config.toml
d_model = 192
activation = "swiglu"
qk_norm = true
lr_head = 0.0145
train_tokens = 130000000
Each number is 128 + 24 x the weight over the matrix's rms, rounded and kept within 0 to 255. Layers, rows and columns count from 0. Numbers have three digits each.

# layer 7 attention key, 192x192, rms 0.117, rows 0-191, columns 128-191
150113148141178077158183137119098107144099138111163078112123149140148121127085140166119107130121092154127166148166138102097117127139143123113147128171133110096100115144155147110136137117112157
133114137101124104127166061138163137147130120191126114115144127152120121166139109133173080142107066146130155130145169089153141061114140140195147193155083130094127105052143166125114141140072078
092171155120108144166120118171143143141114116135124104126148100134101167153122137154183112165100110147102134130167136102115135153145119153156143145133117120166128111131126142095132141144142111
162113135108145160128130109145134121099158154180095118123158095160155145189144118131134072140078089106173114175108068126110118112087136091135152127149142134089082157120177115127121113093079110
144095143074116091142079131107133184100126092099103151142120117109138127106103156108118146151129109155118112132164121145121144164092130147159131120141114138101153119136108136115108102155151165
190092096093187097155139124143131175115125127122153146087152128134170147171097143115124151127164083108105108139141105116185147128065113105142126109141160102115090116101110145126148141092145155
144113091143130104108104102122164144111138115084124165093134142156128133140110073114108099155151137140093103171132103103162127103107147104172099116151109118122151134105135127176124143149131116
131096132134111147108159088107102141110143140097130150117107128144127111088131134099176085054131088122115153127118111162155112101125146141146133118129108145140140127109148115144157092166106127
153146138131109123185091141097120123104160165109107132140159101127107168084123163124131156124153191110130128105106145156149146115150124114081117144102093196178167153163106106122141119164181120
162104129138150165110091102129092120125099116052126113108156104133118130089124138117189131116111129094155147097127056128105109149075084150118099122123161113117098140164134123108150116121177101
138135153125144140170130159112087132134099123108132164087156087144159138138126103091152138127120115139155112149173108094143126100120113125186122130174112096099143133125139140112140110131129163
114126132112117146134139085167150098112154189189155107146130112119156128167128070169125125171111127138123144173112161149148111131118187105128165174154145135106104147102148096124095158144121127
131114098197122152154135132148162116081093133127168132112103145174139138130164099133148125110145089156154150132128124096112085108088166123107160111092151113118104132126127117096114176127128115
129111126151109111154097129116126138103092128099171100114144144090130120149105148145098127111129111110165101169138134108142110161140121124141148116112138113126165087155116154101150140089136128
131117107123120094113108158130135128141097137111135134136150138120094102078121164104108123126109165086146110107110118118131159114125100122132072101107159149083125129186136167103162130100147162
155122151107145087160102114107115129129130141112079121136158141135111176116076177116109160105132128143136098139165110176150118128136115173088116157103165148133098167124113126101118149137126119
102108101149137132115134114173147151140134123148121137108132152157143145163124081162133115086131072106087150150146122123150140104097162125158158155160106136099088156134121146138122109134083105
143119154117095111093171113131157117113128121135087159150117154116094099121108112188144129127100160126080107104121188168143135132136154145107110133118097111168140155133124099125100151111149075
121138122084117120150146094116126137100140132126144134115121149131077132109134080097129133121148131120158122130128134153126155155118123121143150113121144113111114093102122094130151130117103174
131160142097131151121105143106146150104108084156111132153155094139122179107132135113162108105104138090131123093098129143173176106092119126108091123089135179117141162165130115156134144128146132
116120106157115118133118121153143174127123113168108081106143151149140141124140081144133169140111129120142117152104116134124143139083123094140139110134101131101138099080136113116152125099087132
111094153142159092102118110140125086090110166134127126146103134087089158176078124124112125137147098135108118135143141110144115118103148177113172124145138106125102131100146151097118167115154134
147106122141117160103072101114165153113097081109156134120145144123133136134138116087148140134137127129149128128091078098151118098061131059178163099093162107095146090122111131154158165127124079
117123124168101116141162093175153122148164129180127145132100137147157138167122117176129139193144139120097174139095187121141107108141151123163129205127103120147139154105128110119129136155107099
152100112112123100114104122106124109137105157082098128164083108105095162113113135127127129085146103102125143104115158134143177119127134110087120108139185108138113127170071145147129107146125138
129142148140118171155138136130097092090120145137148120150120132142140111133149095135131126104097135126116121090106156143110155154153143142114161146135122125131135130136164112123111153100118118
151099114147120150151057145119118183106102129071140173109159112111129154116118106089147133123159110092132126161137130122129122148126124155135120121082135109111143100128120139102164118126165166
124128153096163128117128097082155110111153172153116156157096176114141142177129101126104111132143151100144140140101126129159142100154166083115108097129117133137175109139152144139126144104122079
096093137132118103099173101168127095209146131179158109111120110143172130148148114136147090179141082148067139131110175131112074079111130135153168167142129131100110154089091120147116174108089115
115142147153115155108186121150127124123165153146148143153096158093156134137139130147102104150129150111101143094128158153116097123151173140143121143129121113160130160087135147103118143157115126
090132123151108127084180093140164081158138172168144151165109162143107139163108122133121160187115116098098145111125147137089100127141180136115173174158124104161092121121160145085139119126108143
115171092152121126149137159121120144133159151178149137162137119123152084087127099095124072106123139128126103130130160119145115147142114139106117118102147093108110143139107111165152111142127144
124134110167124147162116146116125195132150084078168112128159103095120140135134116098108101137159129139134110130106094138145157129115126129170134113125112092102153142125132179157116098137117120
128133129122106157099133154105140113107155142160119142114116138123121074145101094137164095149119133107108124094118155163141141106141167149135064177114131133102145152138110113117111133151133117
090155115140118109127126082156195125121170131177135150134114106115116157176132065116165091180145161095107130155104131129112113157108142117153193132080108117121115153087136108121097150133152080
138097145147138082112121108093142164121130130089100130160117142143093133118080091088131155149126081166110149109103108146139157135103170152134129123107085172095120103058139155102111149097139129
127109154097129141099118139108073110139094088111134115098127119160136137095105131116128134104087137142126136147159119108113101130116091115165128084107155101092099128141140121149131116149173154
168105167095126111117086090123136150141145113111116121062157115118120153111128193146135112085126137148155171134122135138138126095109084138118094114134167112112112165149154119173158109158161173
131147095172156133137181137119146154176136112166152125144140165135132124164172102138155141153133090127139181117164133110154102130094165150159172193148080101122109117078161118092085128121107073
122139126159119088132118108080180158116125146183140099127120131125155129165140120135125142165133135153140146143177132114142139096105181136155136159122124117135113117119083078115105115089122127
136136129099113113106089154136118177132107131127101160086120120117101100084146116136117098057135156101136137101153122193109134079147100108091086092087145096096154114161113118179160135109177149
137112110159147109122087118114135140117091173081149098125134088133118089095157083092163156105130127099168123096126098128141098102131113110127101119118136148084113133132087135110145143129175133
116166124094099172129101172150086138123103180135110130145138127147090166078108168139131153076131177108101108113100123159145129151170098147077092112144149125117126079177110083129144121112143117
143138098099096125161128162106114077104122192152138112144107134103090112117125152165118135101104166087141120109099164159087092122171156167117127133118110140150167146164152092146153146160127139
114143144110107148133152118143160108161130143158113097138128146148138113128143131107166117158114115127120122087127135146131139136124159131178124138148142114098127127107149116105092171116123176
145121136101133086135145108108142176136114104081089143144152089100119136158111100121155161097151120149134181119120125127148131146127098122173088110116113160114157098118104137145113094149095142
116137093152144118155128083156154092145138099148118144155118112134101152166108094102107119092134088116140151112111111130131110108129116134154168144141106130121094132137145077133149149093085105
115196136156144121130119131109114094148106146135137092173154139113129094158131136169121139134129157123089109109144170171157166138192152120124095165116133100138117143158120105131128097121122120
114195084098157129124122157114143084123164112168132119128099145115137121159069144161131124138100163116100083130134098111110155181165126155093143116123145118113137129165141190132166163120125162
117093152124197102108145195108096110155090104120127121129096114138156091118118191145133176132112117135159102107176126161122113154175085088082189104162126152144130085139144125164105123117151123
116135129162119165133123152133163091152180132124137138120134179111149141131116134078124132116135133108107099125121116150129109127122140095136140187123171144154081124141135149100121122092038084
144121132118129099103106171115133123128111071087087114123121147119126103135106186138120124104125069123132151133149099113117095127096099117118087132143120138122124160152125173160123171096092165
124117110139099147158153130107147176137123107186135121121154139118107107139128090109087135150116088107128113161110121118137125114086139073169134135169104146114111121101144099134111168103060160
159143095108107099134101136130139088106101120123143134110118137095097123098102105112108145096161162139117134142157119136121112131123053125103089099106175154167111152164142103170149120142129172
132126114134120128148127096167171110135152149159143157160120117111116115158106107117133086175164142117135145149102167113117135137137185128165139160154112137129133145090126097082089155144102118
134114098141108084100098087135138104082126128193148125178125139152098140107145124133149101193126146134112130126149123157112072159125185112115118183142121141140156124084157113117107125108155120
126148143127150130090143141142117117148132136141129077081097132147183126123106132132113151170136113136127142085116168104134142135133109177092152131151142146155082119102174141093157123156163146
099161155112114123132158117127155096127128173147110148159109154099102145124122136182135105161112160108125145086088162126100103112153145156120126173109101134157110119112168125138130139116087137
139105092139132128164104120108133191109128110122125131123126095124128097151188081124167153176128113127153130155133149132108161155104121118163134126133088132115125090075138111086112177124139173
082122136155100137153159128120105111114126146133131117107128140152156114111143098103172129134147165107125148120136141126146120133110144122111140166120146093156105124185100118107126132120125152
123153091120101127118096127135103120114110105061105137122165117148087149074147190077084165065117157117121087137142068171110100151153120127073142092093126178129136087167107127128159095162146146
120119114150132096159108117159122125150093105142113114131131133123123130137166132130181123146135141127133119148130148132108140143123157078173126151113123097103118146122106117109129130121143137
100103131130089100171135136119166135111083156123105125136117155097161155097121184114125110116138122131117160108117158161128139114119081077132133100093150108117132121166147138149128135150141134
121130146127093126128137099157143125121140142124151156168124148122130101131099108139145077152169158113091127125152181146113142134157139108132117147135161145108113132143148135124124145111122152
144140167105084155122132103125117131096105161132131104165097151107125150134155095093152103135115121099159137121135157124113145108143118118148120099087159107090168124111151130110151144156122132
127144126109181134102099132151131074131127175131159151111136124100136148130119094158107098121121163144124132095142145120113084119146105104075166152145125167151124116130127121135102124105137137
153112126064143106117106129143101135077142144132113107143118138074107172131101123132150108125148070123135134088137160117087117127183104139131091175188150132104143066131135130106114100107133130
151144141124099152101131149133110135121120126140094121148094117151112103109171126090128100109091143111114153107087133112107140108127115147128095097134146110110158137157166135116109106146116117
092147132153102147114101113124119114159126113155151131106150127122122106105109157099151159147125166117147125147083104130098130110108157158115141084147142103149114160136127164174122162155093145
120106133114114176118132142124112113132108161135107144170123154067157150092157095110130131112153107121133132129156138102116119169135120117116137176151125116132149118172136128095133118138083104
139161104144152098122152168159117084173117164103100145107158147138143119092141149131152166165149126120181167127140152156116099124147124120093126155131070148131128149100113091149135115129170145
091122112123129104120121123127127101157147152123142145118134140101120154115122150145142136157163158109133119135163139128095141134149160125109158108119123133129131149112097118155115151131144115
107150135134154124146116139136134117139087132128131169085126113093126130158144121171107141123100131103097116185089165080120134133140174124145116117119121148100112158140113145123101150132119099
140109117119128158111104091118113100089171153146119155132101125098109166109120152127114085114117153122086132135121150120084101134154149115127101193119124170092119132116137086128134162167173134
130142150130114180132143137125158100157116134128118129094112119120110131177093122121097088105114128120068101146128132135137148139128120121163120157083131107096115126134137178108139116097109131
128102152141135165133127150138130175117146119077082154147119143115138151087134128085177121048159157132167121114124130133139109134168084140121152124136107096123151120164129138086129133116136118
131125128103118172098101103113104139121147105113122134139118119120113134150139143138128098110110126150150144112159117113141111121125125092150138141131126115078122091115146078161149125097143129
142120124100120101115106117154128147148135086140139187101177115157124111131118144138159120146167113154138126126150102122112105097144132118090115151137098133135105119110082121154110121105152094
102101095097142141128119154086123101070117171086105112110146109139137130154135095126077149106113166131152132109140147137138140124137119106108139140124126118138140156164105109121125136171147116
125172128139099080124137153129089160105136127093156184093168079163145116159164121154165142145149179108126182122131105185161135117111161142122157130118119128134101163103105116131086126145118116
126109175140125138118132151161164116112134149087115072177145172096173136101145112091162125133118116113196173107134150108107104115174088127131121160170105133101170118158109130102136112135121132
129126132184099123116106093098151162111138108103160064170163173164137139160152138115128114101149095106124142109109128111157148128095135148161137117147122082108102100134155124127137128118096153
120106161133147144148134155115141111080138131105098122127119149080118157104134131101147141124109131128138143116115106138133140134123102114157125165155150132077149126153140094112123112146110130
130106134120139089149110125140128129101102158116101126147121131119096158109171092128103113102097150159163138092115147119158134128137136125165124154151116123153156123098157126076144081114127132
138104109131118140118144095100120111091127136152126146111074093112087158119132128110130136162114129138135120106136156111116151101136152117081146140112135135096123115130116142100095119119137134
126089120147142120118115148112100141140109082163135138092167100121133152141127092111128139171155184132090131101123112116184118107106152123136110110163139100167095158134115107126127132157137126
136127107131149111152116157125136151169136111128151106118132111131152117126129138132142155146145124120102145119125096143159110126072155145158126097138129103119085166139139113168163103128105142
124141108157116096133152126091156114122112122092129138141120131145130123136103130175135154109138128144170150103162127148115127143111137134085155140102125121188108095142111117126106112162167146
103144095116144159131137070132103121172090167133084097138148107142117155090160135069129155123107105125138066120112128150142158117119107134203091126071162121112100144142132117103160117120118116
124136091135130112107103124100134159115131099112135154102157139178096142110160136110154138114126144151164153134164056138093158086142143100101141117130087148106113137098106122145105110143140106
134130097111104114096118141145130113193140111124164130097104092123140092137105143182137128143114148119159155121120078143098123077107136143136133077133100141150074159095088122143116158146126102
154119113133163106129110130131129134110149143132154186134141128099141131091146129130156078138115094129150163133110151114088089121147118141094141133180112172154117140109114108119126118107134143
093165108157135104154117151136128087153123144163147122151154104177111141154093125127105100130120148120113118128105083147149127109132156165132129070090120106149153145087134117156129113140154150
145093147090178175133112097107142155077128135123147070140125111063135160176181104108167106135125039110123126161115159113121141163128080102157158139129187112107127106174180130078135094088124119
163137093078138129155152105139098126086164152131100146114136164117113139108160127114203120105176123143166164087113141147105112139192105139108139148180119157171150099149114135103156118132102098
134145098134109099111100104094109087150137126087164169147141125103132121138111127117105117128094151164149129138107121153125085119149124143168113083155112123149125119136134115147135099090149091
170158137098097169112121071107130090122129152156133107180142177125109162077136159065171148113126099140154160132126158129097098123125116119163074157108136120128156158103108134107169124073141124
109118112108137143149139112114128154131112117143095174103141104144108122147113109120094122133111143139121073128121110111133140138134130154101127155172168108133136098146173103098092162154140110
127181097103149099158131120124160125101134142124126105120106158150108139159124150130094157137119184160143124143094146102137139156123108159151147094140139134153147148141153110120111103116125152
092109111123147138113175151109145134104098149092128166127147143158120146122115104096142181140128144120133100131148116130131113153144168131190139102115137125142147118128126112125121173110148135
091083102125122135155115158108112148143123088148138144133169118122146121141143126104145137102159156115147171133170080149153134116118120118132110143142123113133145082108133099099124080177140141
124144123123121135160150174142134135103114175125120131145109141092126119125133106134118151129131141100124116080134126128103117123163107103096143179135141130089141114113120143127107133112161123
145161109131144143118156133091173147105119150144140105122118129065145106128128169148152156131183103130079130164143130112131099110088129134125131106113131095148106159094123093147111143160139139
153161135118135163100159116120123079117140141121105164132154143148139143096130137091148110104132131115136162150139096111100146156141170131107136155152095111107131150121133131125148124140143124
125107100097131096109140153158128134150138108144071147128149133155097128043164154108145140112111186118132156079127102134150113119149116123140093125133059151163125136115109136132139094155154129
165091119084159106171155117124089132095085135108108189127113073126141151109114119136117122105126147078155133091173145125134103139138127141114147140107103166160155151156155115135073136130135141
153124127172145091146171124120105109140157156110136175103097136080116118073129106139104104098153149131160118134168164164068119133139137135088139172125088132131139122137152127127120101173140136
101108147111147086151100123121113149142120132160144149097184120152157116120141106127152152127140118138129121129123097180160125118138098123117098177103107111136106140131118110135136117125125107
156167122174124097117103165092101141183126108139158148122140130115126096124119158131120168135109119155146120168154105147114115103115149142136144128099093087123129117109136102152122108132124110
138164124118162149169154107103123108102121141089132119105145102143124088131140143150154158100111108139120143148113181165132114137151108084123169132102136170141105107110113140130142136157132084
152153087156146106143112117145114124123118111126155143078151088104112108114115142154113141134124156136127120161136083124124142119100133129148152088091124132128095124097102107173124131133165130
125116144098106165093176159174133124092130149104152120126109150142137154078130136137119119127123153133160152118164147145106122146177095132109156167110094172118167100099102120143122092145149140
123158137140079108101102177129139115148118086106134131101167125149130067136100167134109164128131122121109122172141110126107135114092156147086106110157095114121124124115147107168118110139160134
076140106137127119124113137103173118164155103149146138115120149148147128159136135131111167147152131170118131205070151146147130077091164140154155108123135086130114117090107109123103116134119156
119134140118164124147160113135114098100140154127151146115152129164117152126115101110089101140111131106146148111105101142139112161127136116093115107106159139130143118135139047130099116117098112
145126165072125153120138098128113140062126180158124123129130147089122132137161130120121063116102128136136126123127157156119114161192098097110138194133134124093152091144120092082154108113114080
138122076150143108145148103122140138157151090134162087077131093155116086112131158165092125121169127129107100170097104141110152113123152132070140137125130092102112142098108123191141137109132103
142124119096165142133109161135102110175098103119164161134179119115175121132151121140150182116149139147138118128116129110142143130083123105165100143125104150162126150154138160152146124108091112
176162159137104128149109096117147144092155157105111122110099105119120127149116144133127110088088114119107101112118126146124165159115100083155146139142158136135137114146144126146171116136125133
129127114137149111145111159102144150146124099145124159109150130177121103148145161081150135146156149149149112125151045130161143116125158130124131135156157096148131130118154140135114158155097086
166134128119127118088127146102164120098196140148117130139150105121123128127109149161094123142144133149133126126098141139132112135154098143092115123130137106185100113126143121129115175183124137
126099112149116101167075095144102130170136127097113105136113150099100146120090142116131130097142133165152111173106170102136161145121131126176114070132127067075139135126142141111092134091102104
138150149167138197123131128129125125095139158165110101164109154102126128090145111152143162128129085111115146157142133162118108150115136124133121157108121181121160136126161111114161096103122150
105123115104140126118126160125066091121115131149114125098134132150114110156109149116132181139126130121135121129140106159182154099095100131111080161124106147170102140122130135134133124123134116
122122098108144148128109132137116119096123135129132120109105128119115105160135099140134146111135118111135110134113143148121097107146109101092100166108108148162127113141127130096105109179152110
103115130122130127116123141152125135148146130104129079179144115135117126127146110092155138149098132143122097115099134112175138151092109157161128096108172097171185166163179131133100115160136151
117136150098166141130186112140131092148072104134134127116134147147103115094101100110127132106137125131134119144187192160135139110124133117118112127128100147158113148128111095157158103123135128
106139099100140151125145125117150129130079172147108098126162121120142124113113128099137126155102125119114089107156153139116131151144145130148128109150170120133108113144153085133106147146169122
107113109123115163113184149091114082140111160142134188113134108112110110086146159168090096169130155108134124140147163110101110122164135151086114141102094142155092117106082150135106142125103141
090113200103170131164136138133140187110101113136079108130090124123114149111140148154117130119107150095113117128156144101166149120119139156143103155125103060148207180135130132109129164175139132
132165132124164092086147131113116132151140097129124174132134149092126136092141113162113107149094150123135144128103166133138154137160092148109122151148092178144110133133181132167133118127168121
107152085123110181159131140153137122159123144163127141175095113110165136099130109130169143089132122115146143151127121176163125118132100146121075145139166128149146135149158130112116117115168139
112117135133122105099146106143145117132127081096111138094114130139109121134128109134130142166146141133113102158149149080161158116147098090124088169146090130109155125099130131149098158114136139
139093184166133103105119181151116100167113130110156125133107137164109138106133148169116155153151119119156060121134125105114174135103128111106103158150111095158117120152115152115099143147122139
127136111141099174138143142151154134077108167123160127130140137110098096137105120154142128115117132100155114124111103134090112122102160106142104123123132111139122106162119137146126065110090161
129117145169133146106122137123112135095136106158162164133093129077154098110104121127137119128091119157182164114121100113128110147141173125121169097107159129129095162145124095105109110158131132
165121095127101154080163122142120096130173149106108164147159115086155126127098069130167157160121135142118135118089094123148114143118137133164142121138143124127091100118118132143155117117167117
121136144160040125102142121080102098116163131099157150122154120145138160109141148119096135158152104135121103152070144146113150118144147138143137154109141149125132138113113092145125125151138116
110132141138148117144093155150107128112117161116102138162157146121113151127154141125152142090134112134133145129163132098118111128146138088141168121153140118111150116164114109119138135106162132
135089129106150149127157123123083127142165115106111134130140136075139121126139110095173147160131122118095141120134146138140143144141087121095120153123116155149099154152118156132139185139155100
130106135109139143161108141112111145113161141141154154166116124084105141100135090121126103111107128155157166107118102155112125092145166134141140110123141111134126162139153101105122096156125126
167094141078126105137118123125081205113124129134083124128143169131144117105157106154126076157124128132099122127139147114115113110125137194141107143113094101138162134128112096077135108164149128
093123129113155107144108146115125118090126123162137131121114110114146129118105127113103081135143121101163167122132153128106113160137138146110166088117122112112121105127142135134116129105126129
132144103123166127113167127143115156136094112159093065105130128154121146166123165130118156133172129100095088158146152140136164165087094129118129159130126123131108111140085147108141159152099123
133115128176146091120151136134100081144143105129112128060154107135087148124109180135122146120107127116117106074148145145153199120136112144124149162109116137192159091102131125139147155101099131
103125126116095148131116140141128152144129117114115135121151107149137154126146095092119119135138137160121117153141119163152116140119164151130092147104149144117137141128117109131100148132168181
128117167130124136098132130120142138115133107117122093128121125142144130154122149124140145127083091118127122125146148171141174114157124125146108160126149141140134117129150162134128130170153140
172164116161072180107102159124115107089171150127124091128140138114121123145139110112147116149080082151177134141142126144132126114120160098123166091102135112122108122104118085154148117126087175
131128137157117143089114134083099099132110159101135152144154101126127146089091107106092131147090097099161127123103108153105115136124167091140153092133132113100129132141108106099140090144129117
154150074170126147096186113134171140128122147138123094143178117113119084166098079122146141086147151153090131138104091123124121119088084099130159112136124136166129116134114127122144146122135129
148102128111148109133092157166167162097142146147139108146120179112157143158149120123217173099127116088180158118158101144154123156102106080162100119147172143142140157149105139092176155129124107
125150090125124156155117140125101150099171126133165124166118143137137111119080106110147139122118148131148127093128076157144102137098146123162157096134148092094115149115146125084124121122131130
092143145127160115140101137141113109130147140141138107127132171138116150103147129165156105132092127144100119122105144117112127135118129113163111126125130131120116155130112110115143141121130113
156155132147116114101140134115101087121129125137118127104101189113122137088120149112085137132144091125157120125128130127162111106169171165075154158148082094120099105124132106143137114120104152
138089171126144138139138138136153138147122124108122132120099110090129124158125116104178120154124125107095092128126104154136136151125098147127114151127126150174158072125093110106144144144100094
124129104113145131145184109126151103127118099108133151135114091133129115109112134112124155134120153142149122134116173085134161129129118124096116153164087128122124119100168134133065126161088097
124118110148069148122138152117085056138162155120118148105110175132129124101131170131069113160137132129142114098112141153079122149175179165116117099143090127101055095131109093157115141108145098
157104129135149114115142111143121145142133088133107109122137151154155116179103141100147127116113127141115113109132123130153171152101124147161109140120121163100168093129159152159107149106130113
103181106137130128133104143117117110126144138137098166139110125156123100110134092146124126135140129117174160135084077143100094116126164134134159112093124132135122133151154086132146084159115083
151080163149156126092167155112106120128102123106125105116104119138116129107124132141140138163127173134085141105141143116112139111161122149073108135140105164166147103102134127155128156147128128
102108146119168091140157130128135072134111137167133142079122110124111141156134152142112139160141140090104117123087185099067128146139125142074116126067147132170088110124116118139144162142096118
139094114142145112071144147160106133118098122136128111121137130156131121135120119155149173131156164136101110079154126110122159138116115120151142136155116157191082129156123162137148177179146098
114132159133134075121119107150119160143101142111168133127106120185117123141147127144104130135148113137158127148114151106090148147125117124126118116126103127098114161128124101146115149088114120
080129130122100141105099134138149098060130155163090157132130148114134133138088120095134143127092088120124135143109125127135116154131184111114150093104178143157073159172141120130179076120135133
101137126156181155157129132196153145123107102118125101164078154111141132141148120119176152107126146154157109161144111117141117097092107110146093095155150085127152112118163155082128100131116112
142105109116169117125120145166110120090146139149131112084160127120086094121115125156090112125128175123117101089100138092120157131166125148106126166112102161136105155099100120143073152120146120
127123111128174096119175101131136158106115106163097133133106165133123157162118171126116111158117165101105129133102167094155142174131146141112087156131112114142114131136118159161143170131136154
122143132120126097129101106136124119093182159129138115153145111146113127147114087123080160133127103131153148136099094121168119129087134116161141117145190122087109144134147106122121140114106131
161134125112147150127099133115109121158158091117116088120147149134177100144141166112113137120143121175137101130148151118126105112103114132139113098165098088129141168115159131136153132129145125
137137163112171110147125099147109152127138091123110083105125125161136147102087075120131140120129137163100132124129106145106124125133100130123110163124123127152180114118123164133117152146169103
071120128137120132142152124116131116144136096089133116097103092110149142078118114135102079175143130110134149150132185145090107081110161145114113095122138113129146094122130175097130131172101127
097145152104131107126097149048141117131153152122110129105172138150131089162159153135111105141112151111128152087142170131096151101152145137128119106073129150114089164155100092144133089142147122
113071171124145138139138158163143082131133152123122146076155136128132116124100172148113133161118118125114118121120144106130164138130126154140128133099078129123140149102101143124148167132109135
136107151103173154139122113124144190112113089136155117148125135120098099142144149078159154092114155140146159118161098154168128115108091148158114127148097154163192132154124132118106164152173102
123105143099146138136129113183157127146114106105126100131156094155110147115126122146145166174142169119080131135137120136122171094096105152126124151156147113104175111087121134120120168135161106
107114113091163146110200065159130156164116078104138099133143098145113158098100099104121126163157142122088106142154136135138160128120106147160117131157137108171143114099139184156105184145135095
137092175148150107114137125120123132140124122092158144064147147153112116087132142152109151177153157156129136109124112134131181151130159155121120169137091148130149133132134120171135140124126164
125079154131158151134156133141110182117116108101145104142116158110131154112137079132163165142137118120111103124151123154141129144096075119169125139161147118149193128147100143148136164158183146
145161128079146120074117155172115126193122142125160153121141096093113103157128117128145169129140145155094118155146149081110161135145121156100158125115137163151102141111118106149118129121084115
168135106123116129110133157155136158115134144098130146148114117102129148163145096091126138115127081152134154126096091153141098090132134111150159099119168073094142127120122093132115096118146163
132120140165122115100150135111135124147111104090147146095154134123122143155114120153154145146150171115084111129114120126108162143111107147126111132138098143143131134106108121133115151156134096
098106153124180091151149129124120130118135083123090155179115099140091149110143088127082149151133133133112161158095173146164154142159126103108130117117133116112142129115152136107131134115123131
138140141143117158148130160146121134125172170166113171150121146121136143111112112166134074113116100137161161097126142129134080094138139171151155127091148114111093141167122091092178133150126108
124100175111142081105110127122068143133145110136118123111087104148123108101111130146102173142113130132140140148116142128114148157126128123095103137143123101132127144086117167093098121141104135
127121121090125138112153115133133092153087075120095107118091139131118113177123116094161165140156143147106100135130133132108119153100094126129113167171122119143136138107113124117168154135137112
125122139155143144109125134149103166136091135157123112101105128128142120121161153121124110088118163138156124101149152118112171175100106172117102115134116143148130178118128151080139176143111146
119130111140146125117138082159172185095104148120086089098136134101167089127142108132139140136125137146137163135089126154171120091119098122149162115144156117099141137147106155096109110125156097
129157138101130114121142139108152120127103167150121135135127138114135150143130182160095140110146117111115102118120133129116140142156105100094172139125153141137089126142101089146141106111092121
116151127145113151137082147143124138117146124134144179117092102127115119121137109135105135132106135110156144156145129136094108152105136095111153078093182120099118150152132103101150100123126166
131172118138075104110112101091132094139131117142132121116119137145134174186121127117121134153104073114139166126148120129123139146141147139153149115117137132104094156153136144159156124088133146
144109099115179119112180102132150117131103083104111126120131137163102138097132083082112134139120157118094128105144102099133168101128106112099145144170130121151136113091161144128130167129138142
089114142115101126147119175121099084111122161123128121086124118122083134071154201125110126130129130109137125089104128103093117154156175128106119127111090149151091162156143132139148100098147179